Each number is 128 + 32 x the weight over its row's rms, rounded and kept within 0 to 255. Layers, rows and columns count from 0. The size above them is the row's rms in percent of the matrix's.

# layer 7 MLP down (transposed), 1024x256, rms 0.101, rows 482-534, columns 128-191
size [103 101 100 105 101 101 101  99 104 101 103  97 100  92  98 105 103  93  92  85 100 100 101 100 100 101  98  97  96  93 101 101 100 103 102 100 102 106  97 107 102 103  98 101  89 104  99  98 103  88 102  99  99]
[[134 107 153 145 136 131 123 116 114 102 169 169 120 173 103 154 146 147 145 112 108 167 120  57 151 100  63 132  71 131 190 167 152 159 126  55 156 151  98 105 137 118  96 131 115 115  85  52 215 137 141 120 120 144 145 161 180  77 140 114  88 123 158 131]
 [194 122  91  59 173 139 137 129 136  97  89 169 189 148 101 157  54 124 155 145 148 110 213 128  49 133 131 158 150 139 124 116 141 132 107  99  89 150 154 140 149 145 135  40 151 190 130  97 157 127  76 135 160 154 161 114 170 118 110 166 103 165 118 193]
 [159 153 115 170 142 100  98 149 124 130  60 103  57 128 118 108 180 109  93 151 113 142 153 160 171 110  96  78 144 114  48 194 139  85  85 140 143 114 147 151 148 105 157  81 147 157 126 174  93 116 177  89 118 131  67 134  81 213 178 110 132 176  33 141]
 [102  99 130 100 182 172  84 126  87  88 144 185 145 101  83  64 156 130 149 113  72 137  90 209  61 138 137 110 135 170 120 156 112 145  92 134 113 187 126 111 108  84 163  99  96 125  58 137  93 129  73  90 161 163 163 163 115 121 138 122 166 149 109 200]
 [129 165  80 152 133 140 106  90 128 111 119 184 133  82 116 134 109 185 142 110 113 120 133 172 114 149 128 122 151 139  92  93  26 104 110 111 116  78 114 174 104 148  87 112 144 149 158  73 130  98 178 116 159 126  95 126 114 124 152 126 216 128  89 156]
 [170 111 120 165 181 141 156 149 149 180  90 118  57 184 130 149 135 134 108 193  60 158 122 151 180 115 117 127 101 129 139 150 195 167 106 154 143 161 102  81 138 109 144 117 133 186  99  89 125 116  97  58 123  95 114 122 158  90 152  61 147 146 121  90]
 [140 125 159 194 164  78 182 140 136 159 123 130 127 156  70 209 113 124 160  94 130 164 115 152 139 138  91 151  72 175 117  87 169 140 105  67 156 162 190 156  90 204 139 127 196 138 144 114  91 100 122  78 180 102 153 128 131 114 115 152 154 124 165 138]
 [124  65  87 166 169 108  86  75 163 116 108 131 155 106 129 115 107 123 129 182 101  98 117 132  78  41  99 159 112 138 112 145 141  69  66 204 140 158 111 150 111 160 138 128  91 148 140 156 178 171 127  68 138 131 124 107 108 113 149  56 149 162 158 140]
 [159 133 157  85 149 171 119 190 155 151 181 128 173 145 147 127 142 110 132 124 196 134 161 131 122 158 118  98  69 138 145 187 136 120  78 128 144 147 125 143 164 193  96 170  68 126 108 138 108 135 139 145  94 173 123 144  70 143 109 122 105 118 129 134]
 [198 129 210 148 143  93 189 163 145  81 124 127 139 119 119 118 122 130 184 115 106 176 118  86 106 153 159 117 151 101 104  93 143  89 169  98 135 136  94 133 124 113 178  90  86 113  78 134 182 111  71 142 168  68 131 108 179 127 121 117 197 125  97 173]
 [106 140 105  79 108 148 104 132 118 154 134 119 110 112 205  84 161 232 151 174  97 180 166 117 143 101 184 107 131 185 110 144 143 131 165  82 123 166 125 107 125 105 160  99 112  97  83 163 102 145 113 117  74 118  63 174  92 108  75 155 148 118 117 167]
 [135  90 118 187  84 182  75 106 113 116 153  68 168  78 150 114 115 141 145  95 150 105 134 111 118  82 185 104  89 122 181 121  96  94 135  97 132 171  86 118  93 125 115 100  48 117 155 101 140  94  76  79 108 145 125 124 114 137  97 110  83 114  78 118]
 [184 118 214 123  61  69 127 144 110 146 193 134 211 142 168 171 111 150 120 108 141 168 108  69 119 117 150 132 112  93 149 109 106 107 159 119 157 111 107 100 119 145  84 114 105 198  66 154 140 187 124  92 154 107 129 102 145  77 159 132 176 126 122 135]
 [136  23 111 155 150 160 129  60 153  81 119 182 175 140 147 129 103 138  89 106  96 189 108  90 159 114 154 120 134 154 121 148 134 131 144  82 106 170  89 140 118 106 113 141 174 101 137 108  79 174 140 164 103 159  98 180 140  95 151  95 156 175 114 101]
 [101 143 109  80 100 165 153 116 163 135 112 122 150 102 138 123 154  94 139  42 128 101 115 110 182 131  99  93 103 105  90 106  98 110 172 176 145 114 121 202 110 122 154  88 169 130 129  91 109 117  81 132 153 123 134 150 126 165 117 185  86 128 127 154]
 [106 116 105  90 125 175 170 145 182 143  95 135 155 101 100  99 125 168 129 123  77 121 190 121 133 119 121 146 112  71  70 136 129 152 113 151  93 103 127 143 139 107 101  83  86 101 114 130 136 136 137 186 138  88 126 140 125 117 151  76 117 105 152 172]
 [132 122 160 118 112 167 113 100  58  92 125  80  84 120 176 150 110  65  88 150 165 134 136 163 151  88 162 154 126  67 134  99 127  91 126 108 103 122  93 146 137  92  90 137 129 121 155 143 138  95 154  92  90 103 170 142 100 138  77 118 161 177 164 180]
 [ 90  82 137 145 113  77 136  73 137  68 188 110 162 138  73  85 109 158 145 128 153 195 153 113 131  44 161  94 124 126 135 117 126 138 108  92 168 138  15  87 149 163 185 136 149 115 170 101  84  93 151 123 174 137 149 120 159 164 166  97 160 153 116 127]
 [115  93 190 104 101 170 180 163  85 120 114 123  69 144  84 130 167 115 175 157 166 168 161 105 127 141 113  71  93 114  75 113 104  68 135  81 130 123 132 131 133 160 166 192 141 129 131 120 198 155 154 159 111 156 115 108 119  93  96 140 211 141  79 159]
 [184  30 107 137 116 175 159 131 161 141 117  92 185 198 135  93  97 155 110 160 128  87 122 134 127 150  82 134 112 176 188  83 161 140 130 163 151 100  92 149 119 128 123 151 168 145 124  96 159 167 166  76 101 107 146 111 151 138 120 150 167 142 120  93]
 [ 96  93 135  51 147 135 169  88  58 149  80 132 110 131  94 160 111 120 106 169 140 138 118 120 187 117 176 172  92 119 123 127 141  48 107 142  81 131 150 126 142 171 162 151 147 103 156  63  82 181  77  76 162  83  96 163 114 119 146 186 127 136 142 120]
 [ 74 155 174 114 184  73 138 147 164 180 157 130 119 155 122 150 122  86 134 131  81 179 153 135 139 168 101 161 143 165 105 117  92  97 137 111 132 147 201 104 136 136 121  86 140 176 148 133 145 126 152 189 128 143  85  88 106 149 120 167 145 109  22  98]
 [143 155 111 166 122 105 142 133 110 172 108 139 104 120 182 135 160 171 123  95 159 168 163 225 131 136 122 115  89  74  88  94 167 145  95 139 144 119  98 101 106 155 110  85 126 128 158 142 158 121 121 155 148 136 106 174 137  89  78 138 156  95 160  95]
 [165 131 118 159 163 136  98 108 121 169 114  94 169 162 154 163 129 154 143 141 135  48 150 109  66 124 140  86 145 124  71 113 155 173  62 148 140 119 160 144 115 100 119 153 143  99  70  95 113 160 137  65 143 104 125 155 144 131 126 148 133 119 131 125]
 [100 112 161 221  79 140 129  97 118 137  77 128  78 138  75 110 148 122 145 145  95 160 106 132 172  98 142 127 170 134  95  98 109 111 153 103 157 139  75 101 117 173 103 166  97 103 166 133 109 112 138 198  96  93 123 135 169 107  94 184 161 193 127 154]
 [116 127 126 143 160 187 174 163 194  99 127 113 116 128 102 122 144 177 169 132 105 129 129 147 109 177 142 114 138  54 112 119 126 110  89 148 151 113 157  88 111 123  89  72 165  96  58 135 135 117 118 117 184  86 154 162 159 177  73 137 149 158  82  73]
 [142 197 148 152  73 180 146 146  66  99 149 102 125 137  79 130 153 103 162 102 104 144 123 139 117 155 147 132 151 139  87 106 125 180 165  98 144 119 112 159  89 150 110 137 103 131 123 155 107  57  70 115 152  99 122 179 130 127 134 129 118  96 124 162]
 [168 116 105 156 160  99 120  92 102 163 145 138 144 171 100 187 205 101 163 152 109 177 123 160 145 121  83 187 112 201  42  90 135 127 122  90 115 124 179 120 144  97 112 112 129 135 143 144 120 153 143 177 140  86 120  78 137 161 107 132 132 181 136 123]
 [123 101  93  73 134  85 184 158 140 151 116  98  75  95 176 158 154 123 202 124 104 127 160 132 150 124 115 106 111 159 161 111  94 203 117  97 172 151 144  85 107 135 116 220 133 123  93  88 120 109 136 141 107 138 135 123 116 112 120 179 127 132 109 106]
 [116  76 164 132 123 176 166 154 169  98 178 133 132 130 112 169 154 142 120 118 128 130 132  65 130 127 169 114 155 185 106 131 101  70 123 148  99 158  78 154 136 175  82 139 118 127  90 149 141 170 104 139  94 147 191 164 110 102  96 161  93 162 157  94]
 [173 132 144 119 147 117  98 111  81  93 171 124  82 104  89 151 138 105 143  90 164 119 110 100 105  76 119 138 120 103 177 130 163 144 110 146  91  91 124 110 147 109 125  75 125 120 152 145 113  93 141 118 156 111 143 167 162 113 124 128 115 123 171 100]
 [124 146 158 145 178 127 101 146 167  89 118 102  97 120 149 142 159 113 131  94 173 132 108 148 151 109 187 107 123 113 119  88  87 135 179 152 104  75  88 125 161 151 165  71 157 122  96  99 127 134  98 102 171 101 142 172 127  96 113 196 154 174 104 129]
 [ 44 124 134 121 101 139 124 157  73 146 148  78  83 129 126 131 193 177  87 142 143 132 108 153 166 146 168  78 120 105 125 172 120  97 126  68 173 172 176 159  95 100 120 136 173 139  90  66 107 160 138 176  69 116 164 137  99 142  96 109 144 166 141  76]
 [167 136 113 143 166 100  98  83 167  97 141 168 121 152  99 120 205 184  94 116  63 139 148 131 121 120  93 113 139 117  86 200 112 113 139 136 109 113 159 111  90 138  53 176 145 109 112 130 140 191 136 160 108 113 110  84  62 137  70 151 118 150 117  66]
 [125  86 164 173  32 111 113 115 152 147 111 139 150 168 180  94 137 127 156  59 108 153 117 120  69 115  82 126 163 117 150 164 170 155 144 160 104 187  71 113 142 130  87 150  80 157  84 162 154 120  86 175 136  90  97 142 149 109 156 170 174 145 135 135]
 [132 178 113 185 165  92 133 135 142  92 118 184 131  95 130 106 100 154 160 135 124 130  99  98 124 145 146 106  74 111 189 116 110 116 112 126 188 118 152  47 145  67 147  65 111 148 167 109 114 121 134 174 140 113 176 145  67 150  95 119  77  93  96 111]
 [ 94 139 102 131 108 152 135 119 113 137 102 129 132 158  94 211 137 131  90 116 136  69  91  94 144  83 175 160  98 113 163 146  79 128 101  88  79 177 107  94 166 124 139  85 120 169 165  90 116 148 109 107  71 120 163 181 114 159 133  54 160 161  68 133]
 [176 107 122 145 128  88 177 184 135  89 157 117 122 114 155 141 162 101 130 186 151 120  90 156  68  87 107 185 121 108  88 129 135 120 169  68  49 156 103 168  84 112 128 132 121 102 158 170 114 102 146 146 119 114 166 150 128 140 144  87 106 159 145  97]
 [126 140  79 133 144 118 105 110 131 153 167 158 131 167  97  89  98 109  82 121 154 128 153 129 133 131 136 128 108  99 123  94 105 108 153 151 120 129 122  74 166 126 104 150 161 118 111 165  87 151  67 128  71 101 130 117 140 157 122 159 156 149  93 154]
 [124 114 102 176 109 113 149 143  97 154  71 150  99 106 170  51  94 106 150 125 132 127 127 140 136 159 148 105 120  82 117 122 187 114 111 165  77 142 150 103 103  82 147 114  77 145  77 100 136 209 147  93 181 162 127 100  69 154 159 120  97 143 131 113]
 [ 73 120 135  52 172 133 149 139 144 143 151 140 103 101 134 125 156 125 162 167 151  95 174 176 149 113 127 154 142  89 108 131 130 135 142  94 170 134  76 153  68 101  82 154  48 145  89 113  54 132 109 110 108  68 126 124 148 136 136 176 171 168 104 144]
 [ 98 107 120 127 131  70 105 143  57 140 146  98 148 100 150 197 126  46 131 120 134 108 179 125 104 112  81 171 114 139 188 173 170  81 178  85 116 104 138 109 111  96 196 130 137 155  86  92 127 202 151  67 246 127 131 135 129 151 159 132 133  62 152  99]
 [ 52  42 122 158  95 141 107 134 110 150 147  70 106  87  54  77 127 136 128 176  91  69  93 169 135  74 174 166 161 163  29 140 150  77 162 137 132 114 129 120 199 128 205 139 106 137 109 145 152 173 180  57 103 142  69 139 118 124 169  78 114 169 158  89]
 [175 184 125  99  97 178 118  96 172 159 123 118 133 109 176 131 189 110  86 128 151 137 151 107 106 150  99 116 162 114 134  91  85 150 114 183 109  87 135 119 141 110 117 122  97 205 148 110  43 107 104 128 127 131  61 151 129 119 105 136 114 164  44 107]
 [104  65 157 156 146 119 137 145 100  79 127 108 129 101 131  97  66 138 111  84 105 127 122 135 169  73 106 120 161  93  95 147 156  83 149  84 168 178 137  80  69 146 121  94 121 118 120  96 127 111 174 103  85 155  48 128 128  78 101 124 118 130 119 125]
 [178 119 168 115  77 143 147 168 139  65  71 147 167 124 126  96 104 110 147 164 125 132 110  94 140 159  68 176 100 100 164 113 236 129 192 144 119 127  87 135 128 108 233 112  96  87 158 155  83  89 150 105 138 159 117  85  88  77 155  70 128 164 134 117]
 [ 70 108 159 170 155 155  89 132 122 144 130 103 217 139 121 119 136 101  94  92 118  84 164 123  99 103 148 144  30 116  91  72 115 130  80  84 161 146  90 135 137  86 165  78 123  95 167  83  87  97 173 141 135 140  90 115 125 136 125 157 126 173 110 156]
 [131 146 167  82 107  88 188  86 169 155 125 158 101 114 122 131 156  81 163 124 151 110  81 111 114 168 165 175 155  75 135 164 132  69  97 119 138 148 151  93 114  91 118 110  93 118 117 146 159  89 124 160 102 113 139 102 121 138 142 145 104 120 140 182]
 [121 139 119 114  84 109 115  92 178 128  82 149 140 203 139 170 100 120 168 106 116 164  96 139 157 115  99 128 171 117 149 178 137 131 130 115 125 174 138 173  37 199 128  86 105 102 158  63 136 129 153 136 163 152  96 115 142 148 183 203  42 123 149 108]
 [122  28 115 151 140 133 123 116 138 150 209  95 137 200 103 101 150  85 167  50 119 147 128 150 115 133 168 124 133 180 178  76 159 132 149 133 136 106 165  91 131 113 125 179 127 179 116 145  92 128 134  77 147 157 108 116 182 131 114 126 137 128 124 168]
 [134 224 104 104 147 180 120 158 172  88 105 128 108 111 154 146 106  83  83 129 102  67 113  86 113  56 108 102  93  96  73  39  84 195 184 151 145 164 144 170 190 153 125 150 138 160 113 132 133 113  58 144 117 135 144 165 160 137 142 175 168 143 149 146]
 [114 158 186  93 141 183 146 134 153 181 188 115 136 143 119 107 117 125  95 126 115 151 119 149  38  79 143 111 151 180  71 101 155 145 112 137 122 108 167 137 135 153 173 189  63  94 135 184 166 131 136  92 176 154  61 111 158 157 156 131 175 152 155 147]
 [ 96  62 156 143 161 182 174 132 133 135  82  95  96 150 126  99 109  68  67 109 171 131 108 123 117  74  77 121  80 165 123 112  87 151 127 181 165 136 101  77 142 153 122 119 150 109 138  84 173 157 168 113 106 145 182 115 125 193  87 125 182 146 142 137]]
# layer 7 MLP up, 1024x256, rms 0.104, rows 483-534, columns 128-191
size [ 98  93 100  99 105 101  99 107  99 103  91 101  96  99 103  99  91  94  76  95 101  99 103 103 105  98  93  99  96 100 103  96  99 107  97  95 100  97 104 101 102  91 107  88 108  98 100 102 105 108 102  98]
[[162 132 130  90  78 130  73 141 139 163 127 136 163  66  23 156 100 134 104 167 144 140 101 130 152 213 158 155 173 183 156 124 175 154 119  89 141 191 113 124 131 138 126 139  74 158 132 146 119 134 120 135 157 156  63 140 163 102  98 147 163 125 177 133]
 [208 119 174  70 150 104  98 106 136 164 102 109  91 113 115 116 136  87  90 143  96  98 150  96 126 102 177 195 137 100 166  82 163 102  74 133 131 155 117 138 171  76 207 126 121 114  88 176  83 146  96 169 132 129  83 106  63 134 172 150 135 117  46 150]
 [101  96  80 124 143 156 138 113  63 110 115 176  97 175  89 128 167 125 144 130 144  53 157 145 117 141 114 151 171 100 130 145 106 168 154  68 127 188 129 184 153 137 104 177 132 123 144 107 108 163 127 174 134 149 112 109 142 171 115  84 180 143  97 171]
 [ 99 119  78 161  62 155 106 105 174 145 194 102 180 130 117 100 134 120 170 159 120 148  73 122 163 162 120 139 175 128 155  72 122  92 120 146 107 131 181 152 122 151 124 154  87  95 106 163 116  99 121 153 144 164  79 101 138 137 136 116 102 158  65 169]
 [135 149  92 122 106 143 123 129 156 123 160 150 156 174 142 166 122 150 116 150 147 130 142  80 121 167 181 155  97 139  91 147 163  95 126 114  96 138 169 193 107  83 102 182 118 165 183 107  88 119 110  72 123 134 122  95 126 114 147 121 101 112 148  79]
 [138 129 136 148 123 118 143 135 176 172 187  44 154 117 140 146 151  92 117 136 115  86 162 157  87 118  95 135  79  84 134 125  74 132 102 117 204 124 140  28 131 124 102  90 178 114 193 135 156 128 142  98 138 180  99 171 187 110 136 126 135  82 142  93]
 [127 117 133 128  97 113 127  76 219 110 165  80 104 143 109 141 117 135  74  96 123 164 128  99 140 111 118 156 135 168 147 123 118  78 107 149 152 162  88 167 146 164 126 129 115 126  87  97  79  32 177  86 112  74 129 119 137 115 152  97 164 142  56  96]
 [144 134  84  85 159  71 153 128 138 151  97 115 126  79 135 191 159 148  89 128 187 154 168 139 102 122  92  79 105 171 140 150 121 153 104  64 131 106 121 125 128  99  83  97 151 152 119 126 109 185  99  94  72 180 142 124 114 173 145 126 111 128 137 133]
 [143 132 123 151 184 125  69 158  59 190 107 163  86 164 130 124 182  89 144  81 101 143  73 137 147 125 181 120 136 122 173 135 163 142  68 171  93 116 125  66  99 112 144 147 138 149 139 149 122 173 120 117 136 107  72 122 121 153 109 111 174  83  87 110]
 [210 140  83 119 131 120 173 177 114 146  89 126 108 107 144  93 134 106 147 135 125 192  61 172  79 145 163  98 144 107 135 104 139 167 139 109 106 130 203  75 110 154 138 137 138 133 195 153  49 135 100 117  93 144 196 103  75 180 155 114 147 123 121 205]
 [138 111 125 108 120 119 194 153 153 115 170 124 137 105 150 163  99  79 140 187 161 120 155 138 139 188 156 133 106 120 186 108 126  95 105 132 164  73 155 126 156 171 180  99 100 136 184 172 150  96 126  98 136 132 111 152  75 141  98 161 181 175 125 159]
 [203 143  66 110 221  81 154 133 124 113 161 133 132  99 174  98 105 138  85 133 107  88 109  68 132  80 123  97 116 151  98 123 137 109 148 158 132  57 131 140 158 145 158 141 142 145 125 124  90 116 146 137 186 151 103 160 111 120  85  77 144  76 209 132]
 [137  78 155 145 124 128 152 114 145 104 121 100 162 164 122 151 121  62 183  98 103 172 138 136 150 140 132 150  96  91 200  80 147 136 131 107  47 189 153 105  99  67 182 133 109 115 132 133 126 103 132 149 130 119  99 104 141 147 148 129 102 172 101 113]
 [119 105 164  95 111  64 164 121 102  74 150 156 111  97 126  96 146 170 112 136 160  46 151 133 141 176  68 190 137 156 115 121  92 141 103 113 126 181 124  98 118  98 113 181 140  70  76 170 107  86  99  73 146 120 136  92 207 137 171  66 130 114 126 118]
 [133  58 132 114 157 140 106 175 136 132  87  87 110 122 137 168  87 140 111 101 162  91 132 148 139 106  85 143 132 110 125 142 123  96 135 128 105  93 103 147 166 128 138 119 112 114 106 103 107 100 148 165  56 147 131  89 143 114 162  73 128 127 159 130]
 [ 96 164 114 132  73 132 117 166 103 124  74  60 105 175 133 198 152 132 188 126 124  67 145 148 124 168 162 151  91 123 101 125 144 175  72  91 134 161 132 120 156 144 117  83 107 118 121 142 104 134  88  76 147 132  30  88 160 150 113  98 103 197 128 148]
 [130  78 118  81  79 119  80 141 111 117  89  87 112  79  79 159 144 123  89 143 155 152 137 126 169 132 172 137  90 158 145  86 132  79  96  84 148 125 137 106  82  80 148 115 139 123 154 117  66 154 123 102  93 124 126 186 182  77 179 138 131  88 155 127]
 [ 78 113 145 121 164 164 126  67  82  88  72 159  83 120 118 161 160 160 119 136  85 132 121 138 181  58 113  48 140 119 117  93 100 184 157 101 166 124 145  71 185  50 124 134 167 154 179 125 150 124 188 132 153 107 161 122 176 128 122 147  74 138  26 137]
 [147  53 163 131 138 152  98 110 126 166 143 141 149 130  87 128 144  74 127 131 151  20 146  87 181 104 164 204  81 142 146 125  98 119 106 128 142 102 145 102  88 115 113 104 145 161  69  86 176 130 100 131  94 155 164 184 181 119 110 132 149 222 167 103]
 [120 128 136 117 128 128 121  82 136 142 127 135  68 143  73 224 127 131 174 140 107 150 101 158  81 113  54 133 162  95 123 138 179 205  98 125 139 139 200 104 130 134 123 114 100 147 188 127 129 138 136 147 162  99 161 139  92 134 128  51  86 154 125 159]
 [153 169 121 125 128 130  68 135 125 103 100 129 114 139 102 171 163 106 105 193 124  81 149 147 119 156 154 103  67 103  77 119 151  96 116 114 124  90  82 136 156 130  98 126 139 100 129  57 104 166 121  96 142  87 110 167  95 130 102 166 162  85  48 141]
 [120 126 112  91 157  98 138 128 145  76 131 133  90 119 158 119 129  78 136 113 138 134 119 169  77  96 164  90  89  96 124 141 156 165 152 144  79  97 171  92 104 167 136 159 171 118  74  79 136 136 109 161 142 149 111 201 138 151  97 146 135 119 110  88]
 [155 131 179 168  86 158  39 107 146 133 177 161  83  79 156 129 176 155  91 162 130 137 111 115 126 158 144 121  91 124 120  86 122 117 137 101 128 115 122 126 129 122 120 205 194 170 124 167 148 100  57 194 157 107 152 132 143 140  90 179 154 162 101 122]
 [158 119 106 172 143 133 146 171 135  99  80  77 142  82 138 160  83 128  96 171 171 145 129 229 176 133 126 185 152  96 125 163 121  65 189 116 123 144 121 114 112 152 160 150 122  59  93  92 103  84 102 153 124 134 127 197 137  83 128 118 159 111 165 123]
 [211 128  86 104 136  99 150  63 107  97 155 164  56  98 126 176 139 138 147 114 111 113 128 120 131 130  80  91 135 144 135 141 180 149 101 108 148  93  83 156 142 160 156 130 136 144  79 127 170 123 182  77  80  89 184  76 174 152 110 141 150 159  88 123]
 [122 181 155 144 116 152 112  94 143 128 118 117 149 115  70 119  97 121 134 188  94 117 112 103 110 128  95 121  86 134 205  92 120 148 155  76 132  77 120  95 121  86 157  77  97 133 143  78 149 109  87 178 116 142  92 125 168 150 134 110 142  77 135 162]
 [154  61 119  94  89 144 120 140 151 127 154 116 103 114 129 161 126 161 118 159  44 124 141 130 104 177 162 155  89 131 104 198 141 152 127 155 139 151 183  88 134  86 111  76 142 172 111 114 134 185  98 166 178  92 112 140 165 134 161 131 102 166  99 127]
 [165  99 158 170 120 104 127 144 119 109  77 105 150 145 153 183 176 148 196  98  77 147 110 100  99 133 138 140  89  94 112 177 130 145 132 154 119 150 158 142 113 163 120 146 112  54 140 139 127 156 103 172  98 106  96 163 146 187 136 161  75 131 158  94]
 [181  93  75 120 119 119  99 151  64  65 165  72 101 138  85 156 172 133  90 120 175 105 113  75 136 138 139 117 195 108 127 118 127 100  67  72 137 119  79 149 108 191  92 125 119 191 154 126 156 165 149 188 120 147 156 163 121 183  63 108 168 169 113 151]
 [143 120 100 129 149 180 149 146 102 143 131 132 161 130 137 125 179 108 160 171 141 141 130  52 128 154  97 146 175 119 127 150 103 117 105 190  94 133 135  46 190 172  78 125 118 160 126 155  93 109  87 140 156 111 133 142 150 108 125 131 125  92 148  64]
 [103 103 125 102 189  91 129 193 174 123 124 126 113 118 133  99 165  87 133 182 199 121 128  42 128 121 107 182 197 169 143  47  83 183 134 135  90 156 140 134 156 101 130 122 148 139 172 137 144 165 144 117 134 143 132  92 178 139 126 122 143  92 114  15]
 [117 168 115 188 132 126  83  92 141 111 125 169 113 147  90 135 165 107  90 144 118 126 109 126 125 106 131 137 167 145 152 125 202 155 103 160 103 136 125 132 138 137 125 175 111 104  96 204 142 145 109 160 171 116 161 125 107 105 105 162 100  97  77  96]
 [114 121 146  67 205 103  64 179 114 151  93 158 145 146 136 188 135 117 140 135 159 132 164  88 126 163 204 100  66 126 185  70 111 142 146 114  89 125 133  76 112 123 168  73 151 158  70 126 140 144 140 166 118 134 127 126 150 155 148  79  89  93 147 150]
 [139  67 193 142 142  86 150 128 116 131 135 128 123 132 173 164 158 162 102  82 190 184 182 116 108 165 161  63 139 111  96 174 159 118  95 152 135 138 195 153  89 130 118 118 134 155 106 142 115 106  70 101 147  74  34  93 119 138 109 127 197 128  91 126]
 [108 163 128 127 103 157 132 154 102  99  59 139 158 150 125 166 166 144 104 139 115 103  85 140  70  93 151 164  72 130 170 149 147 127 140 108 204 125 160  87 138 101 116 173 181 137 125 118 123 160 141 141 137 135 106 143 129 125 132  92  98  97 162 137]
 [ 49 110 109 148 101  76 171  91 125 126 173 169 141 116 169 116 126 136 120 184  94  86 158 158 142 123 156 170 148  99 154 135 102 157 142  55 120 112 182 131 135 139 101 142 118 144 111 133 149 178 125 100 172 154 111 102  86  77 148 122 154 122 115  55]
 [ 96 131 130  75  92  93 113 154 153  98 145 172 117 154  98 111 141 120 107 165 117 173  69 173 162 171  80  75 112 116 100  87 119  74 116 136 113 121 173 145 168  55 133 131 148 145 104 165 150  78 118 138 151 125 104 136  88 105 119 123  52  57 133 116]
 [141  91 128 145 128 106 131 110 142 101  80 221 125 114 109 127 135 117 145 192  96  92 121 167 143  74 138 101  64  73  61  77 192  90  90 119 136  74 115 141 115 139 167 156  78 121 135 149 133 152 103 163 139 144 187  58 104 103 139 123 119 114  68 146]
 [ 90  81 108 173 135  65 179 151 153 169 142 185 114 198 116 116 134 162 114 151 147 126 155 147 112  86 120 176 102 145  48 222 172  86  96 147 161  45 125 123 157  89 184 173 105 153 117 161 127 122 140 104 123 123 115  79  89 116 107 110 147 139 109 113]
 [113 169 125  68 117 167 143 120  86 101 127 149  95 179 143 101 190 140 118 162 119 117 107 175  92 132 143 104 157  89 209 182 144 117 123 102 157  76 143 127 174 129 114 158 161 139 138 126  92 180 127 190 111  72 100 159 119 121 119 155 101 118 179 137]
 [ 61 178 151  82 103 101 129  80 139 166 102 165 121  73 104 129 145  96 171 131 146 177 128 152 106 159 149 197 139 166  99 145 132 153 110 150 138 181  57 118 164 118 113 127 142 119 127 114  86 145 180 186 139 156 166 170 151 167 125 159 119 165 200  89]
 [125 131 148 162 200 159 211 175  84 164 144 102 127  86  69 147 162  59 104 183 141 107  87 156 141 155 158 181 103 143 106 117 135 140 127 120 155 123 189 135 107 160 121 115 131 101 166 127  74 133 131 203 106  95 124  84 114 115 120 123 135 172 159 142]
 [130 142 110 107 149  99  95  82 240  48 139 166 144 124 162  94 195 141 145 151 117 172 115 100 130  73 153  90 142 146 103 116  93 119 100 185 115  78 113 153 142  64 128 139 104  40 188 143  78 138 130 135 123 172 116 152 147 143 166 169 141 191 125  60]
 [137 107 101  97 122 104 157 111 153  75 167 148 113 109 105 155 134 146 106 126 125 126 105 132 144  58  97  97 148  70 139  98 163 132 141  81 121 175 160  73 134 124 144  96 116 124  96  72  48 121 144  76 108 149 113 186 155 106 150 100 167 137  71  84]
 [149 175 149 112  95 112 100 146 168 107 171  79 162 115  91 183 106 151 142 127 156 125  71 139 113 132 134 143 154  98 167  92  74 108 139  85 111 167 145 127 149 132 132 120 120 113 155 119 142  44 140  97 162  88 122  85 185 133  99 110 122 132  90  96]
 [165 122  89 136 104 123 152 131 103  66 144 130 121 114 123 156 202 201  93 126 108  89 129  87 175 108 116 143 145 108 144 160  82 129 118 153 154 138 151 107  85 111  96 138 151 126 191 123 131 123  87 107 137 107  83 158 193 110 135 126 146 190 130 168]
 [161 130 146 103 120  85 165 115 105 119 130 111 194 134 162 163 169  56 126 145 125  95 188 113  69 176  98 206 126 153  63 126 169  88 140 164  91 151 123 178 123 145 159 159 159 141 186  73 100 103 150 137 173 113  44 145 190 182 147 135  80 113  76 122]
 [158 124 138 151  66  81  93 187 126 139 139 118 112 140 139 157  95 143 122 111 132 137 133 111  89 148 174 124 145  73  98 152 147 102  94  76 149 122 110 120 201 113 139 116 132 159 123 119 136  38 135 128 120  94 121 105 162 125 173 129  92  98 140 157]
 [161 111  88 166 141 121 135 118 105 126 149 138  89 126 123 128 135  90 151  96 176 153 113 172 105 125 148  95 193 173 172 109  96 119 110 151 191 165 201 162 100  27 106 133 149 129 162 121 106 156  86 159 113 128 127  65 119 106 135 140 163  89  91  74]
 [118 175 147  63 123 101  76 156 180 126 109 115 131 145 112 164 155 106 119 125 115 164 144 146 150 172 175 131 212 159 104 185 146 135 141  62  44 108 124 110 158 121 127 128 127 139  90 114  94  94  89 115 174  72 106  79 111 153 120 210 131 134 113 124]
 [134 217 106  70 117  15 153 152 124 104  72 106  84 134 153 140 144  96 120 116 148  68 109  19  92 174  93 132 120 123 129 163 105 135 172 116 176 144 136 133  66 131 145 176 212  77  95 113 185 124  83 131 114 125 105 166 150 196 171 170 144 118 160 134]
 [136  89 158 109  97 103 119 139  71 188 118 120  91 155 118 143 109 121  78  94  92 151  95  93 105 110 186 135 165 138 142 122 127 176 130 124 124 101 106 125 208 112 134 135 169 104  82  80 157 114 104 123 200  85 150 127 152 144 122 124 149 141  90 123]]